From a checkpoint of a small transformer trained on Wikipedia.
Size: 8 layers, MLP 2304 tanh GELU, vocabulary 32768.
Architecture: rotary positions, no biases in attention or MLP.
Training: a variant of Adam for these matrices, 509M tokens, 7769 steps.
Each number is 128 + 32 x the weight over its row's rms, rounded and kept within 0 to 255. Layers, rows and columns count from 0. The size above them is the row's rms in percent of the matrix's.

# layer 4 MLP up, 2304x576, rms 0.0183, rows 275-285, columns 0-143
size [225  95  79 201 105 114  82  80 104  82  78]
[[139 122 102 148 105 127 146  92  90 160 117 152  70  82  98 137 108 108  92 126 204 136  23 122 126 135 120  81 151 126 156 165  31  98 120 150 112 149 163 136 158 134 127 173 113 105 111 115  74  86 162 130 109 168 143 114 176 139 127 122 195 159 112 167 134 127 120 131 114  83 128 141  77 179 200 130 144 159  92 161 117 140  99 169 138 142 172 110 113 147 151 120 145 131 180 114 127 160 118 104 122  95  61 124 116 182 151 150 152 134 154 100 101 123 163 147 138 171  57 175 103  90 144 135 175 104 168 141 117 118 153 138  98 101 154 104 140 137 163 146 106 122 121 151]
 [117 175 115 161  75 151 122 191 138 117 140  97 221  81 183 118 139 118 126 160 136 127 123 168 123 152 128 141 100 184 109 109 134 171 149 131 129  83 104 141 157 112 159 181 105 127 111  98  82  55 101  75 160 116 177 116 154 144 115 141  64 186 153 140 165 140 126 129  65 155 205 154 119 138 144 162 108  86 103  68 106 197  91 122 108  87 107 158  93 126 122  81 111 106 124 109 123 198 155  91 145 105 133 102 109  98 128 157 121  89 121 105 116 115 109 158 164  92  62  96 123  98 135 166  91 141 168 155 129 118 115  58 110 123  83  96 194 117 126 121 139 136 168 110]
 [143 108  97 163 103 144 103  94 133  65 149 102  97 117 140 160 146  93 138 110 110  90 120  96 158  98  67  93 139 192 127 164 132  90 156  74 127  67 119  99  48 174 163 154 119 118  50 150  85 110 145 156 144 117 216 131 116 124 192 102 125 137 114 146 169 123  71  69 160 188 135 176 168 124  86 152 172 156 117 134 112 107 117 142 144 180 181 117 162 126 108  98 178 125 116 112 144 169 151 153 166 153 145  30 156 116 122 138  84 149 126 137 132  78 145 144 151 127  78  99 102 138 130 141  74 162 137 118 119 148  98 146 142 174 124 162 110 124 135 123 158 138 134 131]
 [150  72  94  92 184 146 180 184 140  79 148 151  84  81 132  82  89  87  99  79  94 128  85  88 123 151 138 159 165 168 105 164  99 189 100 162  94 128 158 170 129 104 134 166  52  94 169 155 154 133 110  56 104 163 147 168 125  96 178 130 134  65  81 110 152 100 106 118  74 106 152 126 155 151 194 110 131 139 132 123  79 126 132 168 141 176 115 158 145 131 119 124 132 144 176 136 130  83  84 149 129 185 140 108 153 128 153 132 131 110 165  98 164 141 118  83 172 101  82 111  92 134 120 133 135 147 160 105 148 116  92 131  96 131 147 117 142 108 147 160 132 145 104 141]
 [156 120 153 148 114  53  98  77  88  96 156 105 151 136 156 105 122  68 157 127 106 153 149 166 112 134 112 145 139  82 187 167 113 138 119 207 154 142 203  98 150 160 162  88 139  90 127 148 112 116  65  92 116  68 117 159  92 124 100 129 113 169  78 134 130 112 104 134 147 183  98 138 108  99 129 116  84  90  94 175 108 136 134 146 181 162 117  80 169 118 153  99 159  91 142 127 204  82  52 131 145 119 120 174 151  60  83 159 135  79 148 149 107  59  77  85 137 139  97 133 143 126 104 126 105 104 115 164 197  49 145 139 103 149 157 120 203  97 109 125 154 119 125 145]
 [155 122 125 117 126 112 107  92 104 131 157 102  88 131 167 124  95 153 115  84 156 189 184 127 159  51 130 128 177 183 141  89 108 133 147 141 158 117 154 107 110 186 206 153  96 141 118 177  92 105  85 135 129  90 141 216  98 126 132  97 152 152 154 172 140 158 120 116 147 132 118 145 173 164 158 151 135 133 173 154 151 161 138  88 137 140 106  96 148 203 107 153 153 161 136 115 169 138 129 114 113  94  96 186  93 171 132 173 152  43  86 164 104  77 154  93 110 133 140 132 157 162 151 142 111 152 137 171 109  38 115 132 116 148 180 130  94 116 111 121 152 145 120 160]
 [136 127  86 147 131 123  84 132 111 135 127 182 139 106 163 127 167 131  93 112  75 121 133 132 101  80  98 120 116 177 140 130 125 139  95 151 116 142  66 125 186 126 148 141 165 101  90 168 132 156 146  69 130 156 168 116 135 149 137 141 148 114 122  85 166 173 148 207 105 195  91  97 151 115 132 160 171 164  90 161 137 161 157 170  45 129  32  76 187 137 121 146  62 115 140 106 137 109 124 162 198 142 122 170  97 128 179 113   6 124 121 119  84 184 115 122 130 113 125 109 138 147 105 138 129 144 142 136 186  91 117  90 155 150 150 137 218 118 188 167 144 123 119 109]
 [123 111 168  96 173 108 135 141 103  89 177 122  94 201 107 125 132 110 112 142 133 117  74 134 136 196 105 140 136 180 117 192 115 142 115 167 136  91 153 134 151 107  88  44 108  89 141 170 157 174 115 111 122 164 115  77 119 154 120 129 148 110 142 121 125 189 124 128 121 189 182 147 154 146  75 135  85 110 124 139 137 105 177  80 155 161  95 147  97 164 117  52 140  97 114 128 125 151  84 162 149 106 140 128 160 138  67 115 136 120  93 101 128 140 137 127 142  91  90 131 110 204 114 158 133  78  86 105 149  92 153 135 170 127 138 121  77 136 112 130 124 154  73 152]
 [ 99  90  94 152 155 118 146 108 194 162 142 150  54  78  90  62 149 161  75 112 178 108 119  51 144 137  83 174  84 144 100 188  96 170  99 110 114 131 169 129  64 128 143 201 128 158  71 137 165 123 137  87 133 112 107  99 122 164 145 138 113 167 118  96  62  98 118 158 159 121  99 109 133 154 123 144 125 154  96  64  71 179 145 148  66 162 149 122 162  89 127 159 115 141 135 127  80 130 113 164 133  65  44 105 166 130 116 132 125 131 137 175 118 131 129 153  97  58 107 156 182 168 112 169  60 105  89 210 106  95 210 124 118 171  68 130 191 161 106 152 147 109  94 145]
 [123 130  78 175 108 101 116 107  80  88 107 152 170 100 179 111 110 145 125 156  55 154 119 122 163  74  60 143 175 195 130  98 193 147 122  82 134 191 130 126 198 143 161 137 118 126 121 145 131 128 124 124 131 139 117 111 177 117 152 179 150 140 152 122 106 113 107 109 143  74 135  85  86 145 122 175 141 169 164 153 119 141 166 105 145  63 144  82 133 160 117  73 153 110 173 119 156 149 146  77 149 155 169 154 142 139 112 145 105 111  95 146 128 156 130 129 103 101 132  99 165 101 137 118 179 150 107 173 130  68  81  69 139 126 184 111 157  70  51 125 170 130  89 139]
 [ 91 148 115 163 142 141 119 115 118  87 164  98  98 116 164 127 127 148 139  88 158  78 187 149 133 101 112  98 150 139 131 152 194 158 147 166 109 123 153 155 127  68 150  90 131 115 141 147  80 141  87 118 155 133 147  73 176 116 107 148 143 171 134 180 180 132 177  95  49 110 142 194 136 153 158 130 115 135  93 122 175 133  58 149 124 150 134 132 151 118 133  93 149 139 134 148  91 121 119 207 150 117 156 127  75  91 142 196 154 108 136 198 126 107 107 126  83 138 135  82  47 147 121  75  99 164 116 114  92 109 121 104 154 141  84 195 141 123 129 129 127 129 103 112]]
# layer 4 MLP down (transposed), 2304x576, rms 0.0091, rows 275-285, columns 0-143
size [189 102  87 162 106 122  85  84 112  99  86]
[[133 144 145 158  68 126  70 115 177  90 138  72 170 144 145 156 158 175 103 187 162 143 160 140 223 101  68  86  80  96 108 128 147 101 136 161 209 111 143  94 110  86 169 103 126 123  69 131 101  88 102 184 150 105 122 114 102  85  94 195 139 119 165 135 154  77 140 119 114 141 126  93 113 154 168 147 103 117 133 155 117 183 157 146 188 113  94  98 164 121 162 111  70 119  88 122  85 106 111  86 178  25 151  93  81 129 139 103 127 171 138 194 129 130  74 142 104 110 117 106 202 114  74 153 133 149 124 119 137 151 198 156 152 152 139 125 157 141  55 131 116  66 168 118]
 [ 78  76 118  83 160 127 129  91  84 113 164 108  80 122 141 103 173 196 144 108 147  87 106 105 175 105 105 139 106  77 161 150 121 125 150 146 180 135 132 128 107 133  52 115 184 146 133 170 188 159 137 119 115 114 111 165 142 152 151 133 152 115 111 114 104 135  97  99 118  90 109 161 135 100  92 132 174 165 127 148 202 114 147  86  72 168 149 155  81 100 104 125 163 132 137 133 158 108  81 125  97 161  89 132 148 111 114  97 111 165  97  97 136 152 142  62  95 146 158 200 178 177 135 106 143 104 110 135 147  84 108 135 122 146 167 138  70 116 167 146 151 131 151  97]
 [ 97 101 139  82 139  84 183 127 144 180 122 167 153 107 113 128 129 154 139 124 187 170 133 195 105 145  58 150 153  98 149 152 108 158 111 127  43 161 192 189 116 133  80  62 125 153 139 108 138 184 123 114 114 178 131 174 126 137  88 106 155  95 120 113 112 151 145 173  67 145 140 127 106 112 162 131 116  76  67 138 138 139 118 138 139 104 121 140 120 173 164 132  65 132 180 163 116  85  86 100 116  84 151 122 123 145  92 111 171 152 116 161 143 124 148  70  51  81 111 134 162 115 163 147 120 168 114 159 106 127 164 136  86 119 124  68  95  80 170 176 111 126 143 139]
 [115 194 146 114  88 125 135 113 117 147 139 171 122 129  99 111 134 145 108 191 143  70 149 104 112 147  84 115 159 166 134 144 156 119 142 136 150 140 151 117 145 118 164 133 140 129  73  85 118 156 128 167 111 122 130 112 121  78  60  68 110 161  70 103 116 132 168 124 118 113 154 140  67 103  79 118 146 137 131 124 178 100  97 169 142 156 116  84 120 111 157 157 160 131 156 125 138 119 171 115 152  92 127 155 115 124 161 169 137 142 115 111 167 160  93 108 105 162 193 114 152 155 171 132 106 106 147 182 154  78 115 137  66 111 165 119 123 101 201 130 105 141 162  70]
 [103 152 134 103 126 131 154 136 104 191 113 114 100 131 122  58 165 178 131 105  96  80 111  89  74 154 147 135 112 170 162 144 129  48 148  63 164  68 160 167  72  83 157 145  60 106 194 131 168 146 192 138 173 119 152 104 173 121 170  79  93  80 116 113 119 141 134 160 131 137 132 131 136 101 152 103 152 172 120 148 134 148 122 179 120 126 190 148 156  95  96 106 102 106 134 118 109 111  95 100 152 141  80  91 130 166 155 138 137 135 162 133 148 127 129 152 100 129 161  82 105 161 101 163 109 174 183  80  72 147 106 131 158 114 102 102 113 132 203 160 127 149  98  88]
 [130  85  95  93 153  90 124 125 146  80 138 101 130 144 141  71 155 179 131 200 143  95  85 126  84  98 150 113 104  67 130 115 152 125 174  95 123 132  56 159 179 111  34 119 100 150 139  85 121 172 153 134 133 150 116  41 113 143 160 171 115 157 100  89 100  91 130 129 126  68 167 211  82  46 123 113 157 129  83 103  73 106  87 147 121 150 175 115  99  86 153 136 162  80  68 162 158 126 127 131 177 172  90 138 137  99 131 109  99 148 101 128 172 161 121 141 109 120 108  97 116 101  98 137 109 141 152  86 146 194 148 175 162 161 111 153 178 104 225 139  61 128 112  92]
 [ 63 118 147 141 126 102 134  62 198  83 168 113 140 146 119 111  77 135 128 166 112  69 128 190 128 145 119 156 179 102 155  93 136 121 139  94  74 155 161 123 104 117 108 102 106 138 153 125 119 186 139 129 127 168 126 126  71 121  70  87 120 191  97 174 109 126 123 131 154 140 147 180 193 114 154 101 128 152 119 142  99  95 115  81 110 119 171 176 149 111 110 111 136 140  37 176 154 183 145  68  94  88 125  58  90 118 142 114 142 168 159 148 148 104 167 126 180 121  96 147 112 135 134 135 136 106 134 100 102 124 145 123 125 122 170  94 167 204 147 133 136 179 131 176]
 [104  99  71 166 137 142  68  82 141 124 171 167 158  85 161 154 121 165 162 128 196 111 127 143  84 104 165 144 174 109 145 135  90 135 119 137  53 138  89 122 114 163 114 153 102 145 169  71 113 112 110 140 152 132 139 115 124 110 128 145  82 112 130 138 101 111  76 125  87  58 149 165 137 145 172 107 124 112  94 121 125 152  81 148 152 131  85 160 120 119 237 145 127  86 110  86 104 134 120 101  87 100  88 183 109 100 175 147 144  87  99 177 126  85 106 177 126 152 108 121 108  63  91 133  70 191 133 165  79 130 145 163 103 127  56  87 176 122  82 172 102 108 138 128]
 [191 149 124 131 100  82 131 184  92 112  96 149 157 149 124  79 110 119 178  96  82  61 144 154 128 114 169 110 121  96 127 101 181 140 168 130 135 137 159 160 138 115 118  67  97  71 159 121 111 140  83 156 159 151 103 151 129 128 131 101 140 146 119 173 190 179 141 116 126 104 125  86 144 134 112 132 119 104 170 181 172  99 114 155 186 111 110 126 137 173  87 116 163 131 135 113 116 140 135 117  96 134 138 140  94 123 113 101 172 109 128 115 147 147 148 142 159 183 161 140 123 141 175 120 157  81 167  87 162 102  84  96 109  96 152 192 106 133 140 105  98 139 147 192]
 [ 80  68 104 108 175  91  92 130 171 105 139 217 112 142 106  80 101 149 122 160 163 133 141 160  43 157 160 131  78  53 169 149  70  86 194 108 127 105 125 141  91 107 133 101 112 183 196 137 117 164 135  91 124  92  90 176  65 160 153 156 104 148 114 151 183 108 173 146  87 170  94 140 153  99 128  81 156 115  98 121 139  98  97  96 101 152 125 163 100 151 132 139  60 114  93 102 128 152  80 165 136 166 109 127 139 121 143 129 142 143 127  66 177 156 128 176 156  81 156 192 103  91 134 102 146  80 126  96 139 127  97 130 135 155 109 112 112 135 116 164 130 141 160 131]
 [126 100 121  83  90  78  80 146 104 126 143  94 148  65  96 116 103 192 148 100 124 133 125 206 172 126 122 176 129  98 153  98 130 214  80  97  78 149 188  49 160 164 110 123 183 126 143  85 165 154 191 105 111 125 106 122 107 180 154 123 143 116 162 117 107 101 184 117 171 123  79  93 146 156 100  95 161  77 138 140 130  80 159 119 139 137  74  92 137 118 188 136 110 114 138 138 130 145 128 130 108 160  90 186 163  88 102 117  77 132 130  76 133 117 121 123 178 133 156 134 127 102 220 151 173 144 108 135 131 165 134 102 160 139 125 132 116 115 115 125  89 127 189 166]]